Weights of a small transformer language model: MLP 1536 GELU, a variant of Muon for these matrices.
Each number is 500 + 25 x the weight over the matrix's rms, rounded and kept within 0 to 999. Layers, rows and columns count from 0. Numbers have three digits each.

# layer 3 MLP down (transposed), 1536x384, rms 0.0506, rows 1473-1509, columns 0-191
489477510513493500499535475516510508526472486486503503525488495534476483487518435523487461482510501494537486485484519494509524541472464514494503543530505496503574489519476505557507456510502501481486477518480473500520490506514486493532464475518538550486486540537544466506540468512543487532509505521517524504505502512432501517507502472528532497533535504515510518502503526485489515526494486496480567505517466497498465453500510456488515526485493501516516503516531450564502502517500546517510489545465517523482448488485534511449518493525492511478466512512515486480477513528534529532
517519515491478506504488495506484514502474471520517470483492526453507539487466522510554452498481483457502554488520532529484457506527507502513513536474465526497458499514478492523515449434497507530493540478487481461459513473509485439504536507478481492487458489520531510491484524519517494530488493524517515550500512519539514516487454515476511473472531505470507474482528519508493512496524486485500477477552508472542482507488483501450464486537487537512558503513506518477510540475501526543480494500544527479457501514496516490523518466505510470476487506547478481499515500570552479542
502488504471521503495530505494454519513484458522523505487525483528451492483471493487505508480513516486495537473484503479487458497503492499530501479499478512479483501509489530494486457464479497530516505525508511512486511552512457502549489515478512525499493495521511501499463521503499460487532483471447512487517501517488496506467480455532498474510530517495515509523459504488527468510516471496485501480501510485530492476459506506496473514508527472499514505514468530497502504507478475521501513485506525499496539492520538472512547486498517504521484496504506528469483497481551547458
524456513501510513497518486433524532546507527513493487467476488564487464472505480480507490495539522516484520466474532525536484497489519526479483509493517476505501528504427543496521477530520495518532525509512512464483524470498493555530499526519534503520513492517505489517480514518518522543456506524545459488515472508529488482502479488496492529503530486542482483494509501482489467521482502440545513514563527472504514509498511505519479515484516502464577525508498521503518462499516491505473482462503512528494495459519512482523467477492466515514502492485531472532516488482494504486
476564482470529551472500517485469474464524518454506486507516508505483465508460516479456536481522500458536498533509496502529555527507491538453493458468489485519476460503470506514480497495487488509499497478554567526477493503554497475503477501475537482464491489446507558489477549444460509555502479482526497506493530477482512522470500504485524493497446498465525499503523489471477493547502532530487495491505488480502457551546495521424464477518486493498514549488515528452473522463472538548520524501480496524456463475486475513544516526486462513491483477534512531448519506488504492522
530482504522508508502494509438528505520500509492542473474473481506525503491509496491522495493474513494475501499497541557486550462513498516484494466486466508512501497526532508495484461537476501505493511521510512496512549486520548513524505477524531509493550521478478430486487493518451491512493515533523461505452504490498468536458517513503482507513497524513501501527493494498520472511515480500472493500484476509544495491502498461490510452515517537497507497483489482509467501511499536496482480480499508487488451542523509522471520510454448482485498480451488511507511533538479503515
465461486495479493508502509511489553516500502472491510476547502473498536459500482530503473475505485505505496494525510533506518518518478482492522555490518517455525491509482512506521513514496476522477479486488500479500477481474487516500485485529496528478475482499439497512479502483527445475457496482500564479491475501541450511483515547513489520517537515477502489507468487478498499491485531487479480504478522514517512465542505498519504443498460465489523494511526524509486509486495491551515501506543502558471457530528497474536472517474497517531482518523502500505481488512490519531
525492482494536477534508514503497507551506543516533484488494517478482492518471494514505482540452469460537509480502464481472519573499530487483485468487502508492507475484486500524524478480457543504509514514526511533548508545552489525468475480482435481492500575465510493487516486521464450503515448501504526482473490485493486446461524487513501491482506482509521502479503505452503506507509493514494481475504551509511549542497497492476542529538507520529524497457503467532534490528556527527476464515511522558499497473464468472516489515489514491476464472501500484506480526502521515454
484501524461470500484521484448535502505498502492538460516499477484524525485514489508477490491559515491499491478513491509521544503514514508519506534514495529527502456485524519540514482500496497482490502472548489492515456530505478492494506489499513558479486554497490502512492510474490534524518518501461507537504539511547488547517513496500515521465539517494469539480470434510508521484544591509463533539493496515463482525459468497533476491467459510497476484484453513513515504511496491511491533492478501524535480483487494481484521497517497501533487519531527506466486523487518486494
498508457474436508509452462470508502503509494503508553479479511485516463466523530470456485458499501488496503499538502526488474458493486455508570538475484486495502514509545532537482500482470490565499510491444544510516506493487517501454482491474524475450479505518474443498498535513525525487511521524471483515520500482550506538464504477459468497510513512549535516492467499544509469502477510466501493471555520528485479484541472507539537504483510527507505474511496529479495490479480486492481547461474519497524515523531461471524547491515505478506533471516502531486496525501542513509
506522533510507506500514542504501505485474480511489529481480488493473475472518480452522483479520479543505478493501508506497470479499487511502480528537482535508507460475473571546488516506514485464496519521504470498479507480443460500509471545493493523516480451507483529515490485460469482466500494505526532498478508517485492523541478540469459520491501494502504488518494525506509518501488496470493522501476534485484533504504474470496493509494539498479510512475431516481517477493463478503481488505457471534463539437542519536499483522496494484496490542518521477534469477478488496508
499497507516501495511520537501525521493496479530514499443540492488519488538524490480500494452508539505454487520531514524507498525510524484506522492481525522528482497500495520503507491497489513513523487491501453511454529474484458486515508513510496554492508479540491473508487504500503461475521485485494496515525466439492500498523511529470502482478482500549476504503498443492528507533470524498513469485530484519506510506469477517522499513522474547489551484523482511491529477491544514464495507488508519457526454478523466484485466489461482516482497482491525504512500513457487542528
488488497458498507495513509487525512515502503547530483484457468529466507489552522486492503532508470487492536497483484495501521494467511517501540503469532499532451491465530490486591510513474491499428536491529467487483509522492445499458543476484523502444514514505503522469483534475473469514454513523487485417550500496542469501528458480521491495514409492526511541498465506501488518489571471500451456569485499497490492464507509459485565504498475487522511500468497521525466511449463481497537552533467544500435458504510546465507479564477517505490512460542512560498507484470491523506
466478505499532515545499506529485527539476514502509555516507536508490462521501508462475518509460487506530546447520502535545521483493531523516475495493564489492527455510452518489508542475528453522497527561540511489481484481535499558449480521475537463498480495535521475450560525521466522519518528510488482466513466484564491519474511503523487483487480481491540540485499503512519481501496476503530520514486506533501491521519476496475483562530484515541515459508492506497446507477491506499513511497471490485482520506461505475495469470575481470485509477535490526497515486506513484483
499473504491467525512512484507492500545552501505548492486486490541478507471485520484530509489482509540509479531513489532500494530519481512496504523516511498539526495528477489448508517517524516471522498500527513562483504531500478511528490470516479482492513536553489455509503508483500536514516488490505501455521538490510475492498487515481513512457500476535526522519448489521484446495507462503528521476513479489520490532493445518511512493476461535487491466534481487502508473539544522487484487475549507501486458483496517466462435528502477478526472538465499522495515479468511491509
499485543520494508487509505483579521494493553531504478495461453542499501523472500515518506477488494477505492448527504490493490513511500452534488502487421481505533517448545499506515531498522503481517507511472482520479536458481463545463451473513454489459496516507461523481448503537443516488481537535508523503472488521498506509444528507556460510517491525511467444483469501495542531486499462486491544502417470509498485472522513471482459514491504517458504482484518490466495547502471496523484515501485470505500502515512511439499480503502511480496545496506480512502468499483511488498
465551485493493499522464491481523516509502527515554493504505499475487541530505505546481528525479515455561543491470478502493505510498513488496541505511494501515524503465536514492511475474515490510499528498531499497525528464525476529477516464456486497492508497493498530494490500519452484465514511537494507487520481565512518534515512514554514480475475514516494482501514525512494508520456490512539520539448536450459508473494484490486504491483490504491489510426478500510500474480496525520512474536503498516484480474489491503504489444491457489487459472457524474498542474487494457505
501500510509539502510532503464522487498522470460502466536492497506517508488488503503509531452476492469526500508539473485468484534496468470489529519485498488490507512509477502495491471509481471497484489490550515490509465472473541507511511515555496526533516478483494518500554477516500484523549468495501476541549519496542530518463485519498511494491535509517483519518504501524475533504489466480458495472498509462528490524501498547453493493504494480489478459513515508502564506488547508505507510516511487460507505517490493498518476522492493528498506474470467489535501490531541493512
513517539458503498497525491460472491505478512510521515489485483504465476499496514484496501507512463491502534490508485463519501489519500486483502467482541502519499502439474518419527472461512518433466547511450476527487515560477471518463532511507525501497525503519532504492532537514490500462517500499536471474542506550489488507528482496440523519500475546469545461500505514523502498520485475524520479500560505503566528505450471543590473482472490489470486485506499502528527449548476492493498498507513524494518518466497519454473505434508495487466486489476510480460511503551521467481
487532485466463508498491502549519506502500509478467524524563506478504504547473474484497540576497502445514489483533555505497522475537503483497484519514493488507508515516493511531509485483516490511523505511502501520485534478498485455521494468519507507501496532504500443506513518463497501515490517524506489499499510487537498504494471494507472527521490499505518483472481543473520500495512483534504524493446511527489450486489519499516469481495498509464541486507479491502502499502505507477465460518478498493519473523488535507495491507540517492485485493483517481508487504533494432555
507479495471495537494511472499511533503477511459563535566497507492513495495492492486511436492505507511478456501511493447511505467469491506502494470539484501490505485529518481544519486529478475518513487498471504498497520497464456480472509498502488526544534479510503535469538501528459461495495515488534458478485513492528532491457500480503501492486495496494510526532487481468505483525501475537456541463563483492534490496501524525440486512506491506508503501480467473489491507524452507486441482495484499479466491516512489505489493505525461466496516504527512504485531484488498518529
505490492510456518530518479498466489463492488503494468487499537479504526507503485471514528485516521492497471479529495508519446511516499553511474520495488456520494485499526503521469490463494528510463491472481506503511492492466459489473479534519485477490504511512502489458513536530507498501522476479508485533503512510481482535539482517485484492492503518529491502452508493531549508478499492513497530506535532510458516511484511504475493450520511479470455493482504467497448495506537536534518536525474522491487532517537555463505543491502498530482471517480509511535505473488462527520
530449472466473502466503512523495496509500521520516511490438492537486504530474525524450502465510532495492526454497508498461495470509519470514456488484476495469509526493484501586511531540465493513519528516498481469529461506492533520488500503491501496513491500503504489482469490512504501524511529512524502523535509501509497526457499506470494524515542516477494486496512501499465478487520509507465514487510513477504493573465505541475469534479507461498463489532483486497500523509548529478443468512491527509494487499496524470524519527489492533494495505483505525462508513512495494484
479582460534511487558492480526490503481498510489492542485452497511489506491503499487486499520473536526505516515473550491495473481497509506478514465485513482489518545477489487566512526566464539526464526478435525523524551465498503474465557533435469486507503521484490515486527449526502548543486519505511556569468515484505497560546506493506463572536490489518469528446494503468508541521553504482531476470516486478474474485528474517544492480482504492525520479445540514516478476501516530569471510530512499472495472484491463481506565571522490464491459524523497526480544493506480498560
531489518517505503528495494510480506499519503521484506534495517499529520521488486508539522524516564513525519464476503520459522520511495480515501480473497539516497462543478513449495508509497451530512486511475485498465502525495529499540496523485537505522505516513481494487454497471516503507476484492513497508514487511531492501556448494486540489453502468519472419518515486500497510484496514512511504525506495493520499517501509494507463486480491514479534492549461517496500453471510503494475449488454479497500501477499516525507466490497493493497521493507487496546504477464504465508
546507514436518483494512502480436489489528483478519494496501520463475507521483522489463493457550515496567498491486484506560523442502506516501492503496482474490553498474507530524510505504453511510488463512529552485462535513476520476456506487496509501472520555529503506543533482493491476474538507496491510534515511492496527506462483483493520498433469501477522504508472473492527566545518553506491497491516562534488515501503500494467499508505513488524508489552463509490512474504475540524467525478468525502458484526509521507534494500541479508483473506477530513474484530499482480514
515523490527504523489498543491499507468503522474497448519482491496534522463508494446506529543479495473526542466446497449443496448514510496488540430537491510470490451484490502523504476487503493477510447502480514480502497476521481492504514521517479542471496496524502568537519459487502433522508491500524545515482506524457540486515478543504493532430485522540517501507428488490477507495552516513503482500465449507559514548489501514468543460516515504497471502526551498499520508519513517501472508515453513486521479514543465493472501552547566480585469524496493512484502531492549483495
467530482476476522514486533481479555499459482502515506516472498514495499472447519510553484486497566520536560516499462490498498519437501499489507518517533509487478523487448449543504502519528516490518522533523480480481497550491485446514552520483464524518508519530538506505495508504538470519514500508541478510473475501517471531491518507493506518509497530468451469559504511480521482512488532466539497490544498502515505504501497508518518515459558536476527483488499541513508456528478477470502450488451478517528501503494510519520491508504493504478475492459471555472515524505489512472
479505514466501543530457487482455482512500496494482518500532520480522467526478518474488494518502500481507491477510496536500524455517510498509476486539484487531508533490462490479507503441524507491470488529503487519478522508496460488485501487519516523449476539474492511491488524511531485481522505516504469542529483499524480518494495467501532467501491546507474426501505483484508489494533507527528510509450535548519496510493498513506477515502515520498511516532449502490471477478491514498494501487494486525447484468473505498479516458508526458448479503514513505466499475509520431524
446464459522474441522496479484526517582521499462497492478499481506494485493572526535468512517490530446519496506504444488488531520501501556507488477440524567450514524501491468565448520488489501471476511518496519496468498519462521513499518514497526551543521517469465474516513478520442487499499507512477539494484514547513495502565505542558501508507482556517492447461486460507550503500489473481505556510516484519502525496536539498468513521494508429530530496477487496516472440497519487531471511544522494485485491537486508501534442519489514490562519440490499525515515507512476480546
545438486529453476486521502517478511472497499500510500511470520470517486462487506543503475485473480498500508514515505475506504450476538550534504507527511510522524482512501515534519501495512527492520529499443504492468469525524497454464488502491476491547484485461526505493571518490535524482524524459478491505501507524552489546507507509561514483461540480516496522505513476480504486516493515481481502460497486502497498519473530505487510480495504502565506478493502463491503525453520483490488457548498474519440515491492514505524551494498493514482471490506520511503510509525451490480
509484481496512549524506461507468518487469476456510514479485439540513486533523507514504531521503480493527505505532528492512486492492528514512486490491481485468495492530508475499497494490525467512522499481497525503538453498497500527512504480478499519520493472517490528485479513489537471493486501523519506494489488475516474484473490486484477533463501470492512492476521481460484489534492490484502512500516504514511520523476495516488494456495504471458524485513489499512526477486490541533485510489465510509502467502526487458505498462509524514550479529505500494505483518506528476505
474542502525494529504504479481522467537494480498521521488465536515518501483517503516525513491536486495525488458526524491488511492494514462521543520524507525510525508482501512488532502511528502514508483509498494523472517518487493504474530509463524483469506527487505500513502489521521526497550532467535473521490494492515492491485494500523493501511519498539493523490470538475488511500470500494520472515491513513521527532485480530481479527478467449498503501499477500417492482486478490483482465482440514479491507497514490446471526538496484483513511525467503492488487499520547477523
516498493502488495498496473516492498481482511474487507532507485417507525558498540529495502473515505487467533484508496552513491523464536507481494507490532507519466536518518508529535488496504521560501489485554485453508461488464539529502496512506549477505510556536458479529492523497513479503516476462480496550497500505459470491499479458466508561538523487519510520492477524537480455477509497505499493468509499557534538494502540501527534518493518506508536473522507491504488515486482504497480492477474489519508522538520529514513522498492475499484491499500485496498500526489482557470
481510470468534525478507537478465497558516530482517499511497523494514473488528528496523482518523513472505528528451481452502508541555471576478514484505564508525543527549487468513503534534499539482488508474497477521533491488513485522473502476489506552452525579537479495500476466516481507471521497539574510477543556473513469492484491501424480486463451450499483446540567524531501493514520506472518506483456470490466485481473482498500545488494468528500519497496499433552497504567465470486498547483488517505503537460524502462474477502512473478450488525532496483505555485499527498527
486491533486501491511478454478483523542514486437509512509513467558499515489499482551494500515460516486508520456500509513487522561489523474518496533457541516491476537493496511467511481483549517549459496528497477518491503466507540486507526515535449483458489511478491505527525514518503503516474523552567498510473523457508538505484519518528512497551464474495498539499544469505479457488491479450498500505503515482534523471486472553516515495498523490517481508526535532503495495501514498504491484449492524502514493503513513508512502494514494500493532480502503472548525489506503505499
491503501495500496498493489478494479493529509490498493498505528479508484450484487474527503491497490521528500494462517543515506508514504504510521508494477480537446511509449537516524485463521509502517500512511509500523529512525475495477484502516480505520483495495505500495465489517486496467518511470505515499516493503463533470499465481450571483486491512508517491513504504509495470488498503503525496500511512551520511508494473471481512451464475503509491477530501457474512481553487480491453516491500514499476504498496485502499501506489509533513516477476482542511543445499505525480
# layer 3 MLP up, 1536x384, rms 0.129, rows 1474-1509, columns 0-191
472470477504494531500504464482524504501496524481508511506522483536484496487494525501528511460522534464461469495495500533536508553542467549461472511521498483513523508493548497475505489506496491496531502543518547535500458515511523544539460517530461552499488507482482508483526482474498480475517493485496489522436509450550504468509522521511525474478503526527478499511480481482509479532479515528510523473508501529478476532502499512504526513508497499503486523518481507488517494494508460498494488488510504455550512497483486490504533488514538524533492491522464514480449544499447490512
512556498507550503518477482505457481498533491481504505486497540515500467491459497508538527466534482500528490492529491533515555501515478508511497545440519537504494452514501489500571504496512529518488498539485487474499511462457518514479423474499498508487456480479507492476544512524519512516467475519495522511459471489549502490513516535554528434518493499526524510478508481505507529492532514517529464517481486487502497488479498501497509471501495479470475515504494481527495487484495532497489537485501514477502527525498505527510522516501535495522488499490513527544482517505498490509
514507499492529515472477473528510543530521539520518501476507499484483516481492489511552504457544509466510546479500430539488490496507503474527518491510469532497540489491491485455538519536488504470517468470528414521480461489482522525453486481469530481480479479500470504477524513498510473512498513480491492533522498525492500507503505483482509507450490467481501480519480503516483498472469483498507452542494477453494536534485493502522506506577491487531508515516494502471494578527459504504524506508515516460510497495517501518465488491470458489545505506511493503500460502475444546539
476521503505514516525486541407508515492525513475528541512508499504465514465500487491514493477550489524454478512534459475536492529501536492479469552544485501532470487504517483529482503495515509523496507526483483515550505502547503462523497523475496518456489489495512563535521536477505501494493478478507484522494516506491508486435495517512524562463509503454501485520481522520463525484497518444532533449527459466501518508508510508542541525562516509530506461500516543522505516494537544472469488468508481485503480461520483489473569511487431499484494511517490496503459521517487482552
503494526499534505539479429478484494504536525513504440456497477502456518463500510509500493500488516485528470527480490459452484518491488462502495463513521458507524499514510470530516512490567515503519513503472537521474492497491507534463459520483483546492508488520510467510488511501489506480508454450493493486513498525526475524515483514484456542494535533503513534508492498512534493485511528470504490514527481501486551509449545486490501470527502465456527514493525481496549515523491466519474473507507486518481537494494479518497466479522509521512462497448478498511482521514490492481
497534505490511533509491519487549515564472535480502512486504473516483510486492498499528509478502522540504500521483499483482517506465476502445474519551501524492486510472474498507541515497500502504516488497481474471473488502549535476472522508542503503446465472505489497513546449542495473505480476468477565484485487464504502508521486498495467479527491512522522459520481499469520500494460516474467513512490494517490505507526468530475469520479493514481488514529460526456501498487483476460505510492509463520500496476533476544505485509485503501544511526499482449505516510513535526483
507466488516521502493517495451502479480538490472486481514486524539474477493486477550468539565526501471500460484488512484489504499474500480536469499485501516496492511546506506487466539507491504499499507522481488481538521479497462543496527501507471535502526480500478533469506481502477480493479497491469476498516500450519512493435505513536499529517497529474506544531489488537496522533508517472474523504503447508480520525468530491491532532461492488497497483522471515499525509553505541476468510487477467541472508550472486520492544475478512510561456505491526551462483487509522487526
484512477498497496473492512484483467505515499532501478476501541507531499542499475473459484504493484488501527493484495493508512477501505504538471527488520506530441513528521489521496504481503527499534491522483498503435560464498514517502479504489513502478459504540457510487502473528498501539476533490472531515457499553562509491500500480499509444498541507492495510500517547492512531498449528501507512497498490509482490465462475517541500494504522507486464508507531492564475519491497538506520538493504471487476522485502498512513517503475510502456501512501520525459505493537475490463
487498511529449452505493482480510503470490513466500472456455515525534511514501501506500504431500527501445503559516515523491495506516470511501547510497484530524525562458522522513457477516524513513477529527509491507507522512547522518490482457497495489466534529509485417499525517520490517529501490518524495506484524510500500515501483427481496501501477541499515476511455469501489489509462514513428509492515511498479483482485500458502499478498516499572513512461492505510459512501528519444536538488491562486472502540503466499568483488475468495476487473494465514493512472488508467515
483483509481433474537454517483492512503501529441504503446494498501540544524507505503492482531533506510497526496439522510473506524476498480452535482505515487538495511498476488477542481511490473485528465523499507491465500527528541502460556475514505495490534524458479494490484485513508481520482502487469484499498455477488489473483494483499496491507462495518514494487516528480537509467485517543528503523470504486497493526501509480514498501506467500488511517497546500462486542461495528514487499485505512531450507488481507522497520461489474490460542522560501524443480512568508472471
480448521513499511525506478504499530521485479509529518496472440491496518484524478498559492465475482470552514560510490531505500440499506504500551469505505508506550534518493492515518546493467483533552440461477514487478504514507484480487526535508460555519467496528464515483530513522476458512478482551496490472511494523481524482514497488490495513500518500495513475514467497462463551534460523494510525530504515496499484499499519494490461485486480523499499516511498539535507485511472502472496508501509494497501492476527460526525524522548495507474481478486518524486528502486466462477
528526537482495501471517509512499469527528492465507473442481515482476506476521500467453499518479519527458521518503472502492531524516481449479481467466548541520530500449495528521554500471439502483523487482503539510491476525518468515490490454491486507475470455448501511522481482467496504494493466554490483487505573475541512472514529502515482482485502482528482505484486503471481508519516457480477476483497539518483516529425550473478521570547500525509458482548517539492472502516505519483493491534481489505431494504503452508484537503502501520500464494500544471514509507504486481487
533506459497510498536483547464523519495502528484516535533476490525513540507481457504485528508492489509508480508493490452474460510515493540476518517520493495506502477507491508518534502555527523515538476481534479547520455499528505488537480519462508540516488487514503479527488489484483526478498511515516506494504530500496461510510473500488522483482560561504493461538511464493437476523476505520476500480518500471509497478486518495481485506459530498462460529523498499539491500479533483514495485508497505442520475468507516508500462514550488463494526478515501499508502501493526526483
457475489483474504517511517513534438487515511506474474469479466520504562492520521468520471550493511526502477513470523480497486469485479485531486519517533497527489519505462499509544539483527515510512520509465496530477525437496527499483518503457461518467467429506506505545493472468492542499450514483475527542491541455492527505495552504483517525476523484509491463548472516505504516518515525488497484480525480463511527480468483459489512463509473533501455496521539499503486511511528542535506537484476528504489505541522472498522488494499520497529531560474457526481520466542518481510
527517475479573489492463500496477451498462501532500498511511466499478448530493466520465496463491557433498441478456505509502481481550485517481488469519521522496512484501509555497476519512504485517490473527515522469476513505495469491494522476495498515509531468486528504510488492532503466527472490508462564530512464503493493493483479507463560493560489510496515523492481511532519459506498464468524491500526482440476531540488431536524531477554546486480517541452509522499532484467538459455524512527525470507516515473519513506513536498490467541500465527545489495503454494479464531519
518521472510496482490552486505472505509502555501507499412529511541488492445506521477538503512495507503512506479514508452537497494491486488484485457469506525471483509453510495503487493466527486543520531546468497502498453488471514545458483508497503537495528520475473455502497506485529492501507530495500474505500515518500483476492492520532498490483489516509491507526546531525489476481509489440487502510503482460492481486509476532484548506484487491495504492505481470456508486546523539496496460459428526510503477524467516510544483503527447526498484555527473484506502529515487524535
502498487454473513465508493516438526489529510512530518485509489483489484515474506536491481485517497483479520504491506462505479499490503483476512470487472538489545504478535489498487524483511468490498444466467506460470515479507491482522517488488445489488490528544491509524519490481487506490508477475503512467469461485498537503528532507501513521510512501474521519473507510495516469516478508504515522528517480488446483496505482502510514489484508556518501548495498514497456472529499481494519471469511496529529516480446505450456527501533525500488485540488525496534484525465489501469
537471475485510491506500507514512509516533528453492522448472492490515491469570522533505488520494470418515521460506463486519508516500484495494465489530530468565475516503521464500498505498505520427485512471508488513492519503531542541532511489511495529445502482564511487497548492506462518500501494484516495531491495528483533504480504501470435498504515507545509500514503499526502543514511505514514528472481523466480509501489517464544462485496450504511523489482481511565535535503481519473493506454467544487516479500505517460506551497494510510522589491468506523512504510509504508511
505502461513497469461512531494497446449476507480518492513491461500509514488494500507483508518495468456549462487485508521513457525481491452503480511527497545513526501505502495487510525443507567508501486517477515525510530488515512524515484475509504517507484528497501492499489551539500472467514520524522505498500516497499501479464508469495535550487466515513542456495474504522503518466520474525505488503525510521532497527505519526498517490498530526461441467512512501522500492478498506514468464473520516524531516503480461515484488523473495483546491478544511459505508456473531503525
531509532496488495479491519506546500464489526476542527452515470449513490528501469482526507498470491518502467535541544533540487512521487502477477465523503550495506532491469459501495515501495518532488470486457473493521530499478490486528505471498533525538514510516462501508452564502491502528517551504530542486467491499510486474501487455503531528529495520495498514511490497461507518511484498534488488481495517465450508446493499499496485519484484500519534565481494445513507526531476481489493523527454520506506487492443556512463514530464500500514540507500449480471497500477506517544
478517521490495499569495517531465481478486498533504457434503495493480527529482514474501509508536505508446469500543496523529468516538458548530455505517513457504521512458536506507503486497510524515447514468497491504508526508504493464433495471501464515499483506535516492545536497504500507484502511506527507508512513506477493462493496516515504498511496524504549548488491494504490510510468496524518495487525493507519500489466507501483531473504491467489482479490526518509474513487519500560507514536479491490481502491529568478480516525501479484486517455488549510527472475472470512501
521496480512469480549478515470509460496447527528506511496451535496480484496469495489478525519449443515461503514502457500458462493519509543487511486498488498521511491512506516462493509517489501532495526493499505517552523470503513460473549529504494447503546464455524475508485475496525502548491455523475459493509488495552485526495530546493531517508492516524497459506453504514531508461476505514475501505559479493509540461502521479516483521461491471516450499507449505466530522490536503511471503509497499504466474477500474492466489486468518508504503485505536499476528474548463455482
500473516519525489497531537495536475453500497466529486482513505520502494501507516509523503507477494560490503494482530488506408517526490527516541527507525508500519508516493485515531523483501516500463494502517510518511517463522451538489505526504470532494470481521522470542574489473550456493513493493484518550541510547488512460522477478512491500501527515504437458550529439497459535502527471534484554536522503500482510425515520478491474481545474530492479521530482513482511556519482474468503484490515481476468466519574477500525500425472532492483513496535516479472503466509449493520
514540551508496503523474513528505487475487506506485459527457503516479470518439488523486543517520496503540541460449480498493529494530506436519487483510509515504466485490482483549476478481469458498489485536495508481491522459513513479519518510502513513489464511454479492497496498478507493515480483470509474562481478529502520523538487510500510500495495490482489468506521479561503492513497486505502528511481545454493529520549495498527543529504481548473534478491495489481503492490472505517482498498489477505509498529485482507529488492494514471465486515525489515538488500497479434485
538532473517502500529462479481503470468568490497495508542499536485505489519483487485468494503478535496489496475523502483462538498503516527527508516466494483510511471492464471466514458488477518487506486507517489442482529505483531447477486491523558498460490510458543523536529530496514540512534538499511479535520542505478517500494481538492507470497517512484488510519534517509528533531500504499511501487469536527505530517500511497474491481501535469479494530505472503492504506504512474507446498494510507510483466518513512533518504503518475523503490490448520538498507538497511498492
527543493517501501523510544542481451520477484472470463498516513515493520482514502545520486505475486515490486439485505508478495446531516519500545500534519529500475494440507494507501501511505509510518500535543474479537527516490505490470532491514488475511482505485475460536537483510571531508492524515556509503493468528445463511553499498490520506559475485482475489540519497478505503521501463472453521568525508526498483501520521460475486535472462500542510518525524485481466516448483500473505505467523537486514490502517470469473511524493477496467515518489518497466484493511531479519
533540474494481473459463499550537527537514527496471504509536497490476519494476538514466472511493458532518569476533509540538513512450512485520527464486524486428481487508533496495499530508520505511525498542464455546499496501508491529495501501459502522565495544477467522514514472518498437489465445497493506488519505550496485518570455546504500508485470502515507493473501461491489517482477522489485502507518487492459447499508480445510507524471524531444486483522502509492472496511535503484415512497462481444502484500527532478474499471470503503490461483489481524462487541492504527491
464491494496524461490474486485490520453528493501504502501498477545458519491484485496536470510530506533483514548503505475500497504471461484532489493540473487484544520540546474482484507523490475485512508519518488498508507514482466503508509545483486494514492498496530490471529478522492496488519499451519481494462531524509504516470484534499543505504507471512515500512455526510517560527496462494522515504516519542496500510513487472491519504465521529468476487525482463531484483531512472512496488557475510450540447456471516504456476515504531557512475490479476501512486494495537546451
497489529521499519474491493429509483468484514540490529502518529537534496538520531503509550527522495515483468494499489517512544485505472500496568494533561503507437503505547498462476493477518513558504493481537512479470499512466508552515531489531451510546506515479559466452520536450507462515471500506498452477473473535491540525466516497501516500557458471503489509470499512470513504514542529520543497500441497536500511525475510465502515479530509520485513513488492471529522531440490474474503557472505485549456496452485529494441507491516506494503485495492467472512505483539505535543
509502462522498532515494519532527478497498473502490515517491508467497500528513494453463493458515546534482474488516499502520483452507492504491493459490492557469564492486473500483531522489478530519528520510473519515493441505484495498479506516461464493524475475505492509516522557507495469506550520493501482495552414496507493487483518533548500483490524468464483535481505484508479532498480454489482505513508494508471518529492490517527510500489514494556524489520511473453495495504534506506511512538505472518485504489464466521492534521497527505513517458487460522475486498514466480485
513499502520521462526522481506485516491486486510505533502485483499455533547511470468528485517487439506551545430506509498501477506483476490465519469479478486510470495494496490528509467467484514478515494557505520488445480460498504515470479495514558487515496457483489517492509491521516503546489492533512523503499494511495507481502530442537500556490468474474519487489477531537514468508493499460508522520534514502497507496540477498493471496532523476486506495526510497517490500480501524488497503477555492496521493470555501487483470492487508496504476508474523462501486480491507491494
514509531497475524503477494534531539522514477458521535484492513488501490555483509467504500549471512534498539498481496465520533554459508478483529493496463530519488504503477474553484476518462525525448510484495446485501514487522503528508511483528518482466485523441499509508485454540493514487480457505488477492501507540458548498497537494528483489496504446513495482526534456528502498496480498470489505507531495521488452454488513507514449498515505438489474517518463497514483508515459493519507477504508495506540515518522516472480513495484446508457505515523463462492503491524516512481
442525477521519534520490520503468539516483497547506525486489517524493492483471530517524493528499483491527462527527475517488501478493489489506497526484495494485508462471533467504491523486492518511509501492485507507458487502521479486532508494523459472487502467507473509510496495506491490491503482500497508457529535482565466487511524511551471539447462533511538462506524480468478529500538484489495519525494481457497465499528473534463473468481472478439470465521503496471477494497476497502515496477487502497506478462503490509464484546527524504476519493489499483486499521469533527518
482499488550516479479526527487550465500500475558473484495510510480514496480524529513481511484504474509492555506539493513590493512519481477486523486539477469515452488464502519494487529514479439469568516520455501528499551463498533503488468477519505515535526492534463507500476504456502488505547529453503510525473497465478477482466502511514510498538512489515514522476524487471484509544504527459514473484520519464471465474560476471476485473483455532515495510522478517512469496462478517496542596464519525501498514497495492557548462520574547466507523510452537480488527525507464545480
484530485517487498470452499494476481500543503482514513508487545485514565492504529519515479469499477494483457478508443476475508459491488519524472456507494460520513475458502529504521509517502518499515477471511466469482507501500479488501539518541517500523489452517512475489506530538451501534514482516498539496516448521488461520516532519514473500475510503528484480493533489514498529501491533498479480533504514464491487515477495499518504500519499501504475521493477472489461544503537524516521533525527493493487508480506496548471483553472505473522506504522510523461481548497486449515
507497547505489510450446475519518502464485507487471496530444478479497535499475439526525487490511498496532498513506530485525536487535566503467476493492485495466511546463466476532538491538503427495481487514489498546526522505507499542480492546540508521503494507496495491513508542473488471468476464474520459467517493554514493539550472468535537561465502502544489468487487507524515478523476514503520527487507519494479483500529507526487509483512488492517518512490505533552516489493487496467448525472484462503484511482461507513496489492540426497480523541497486475539506530476464498474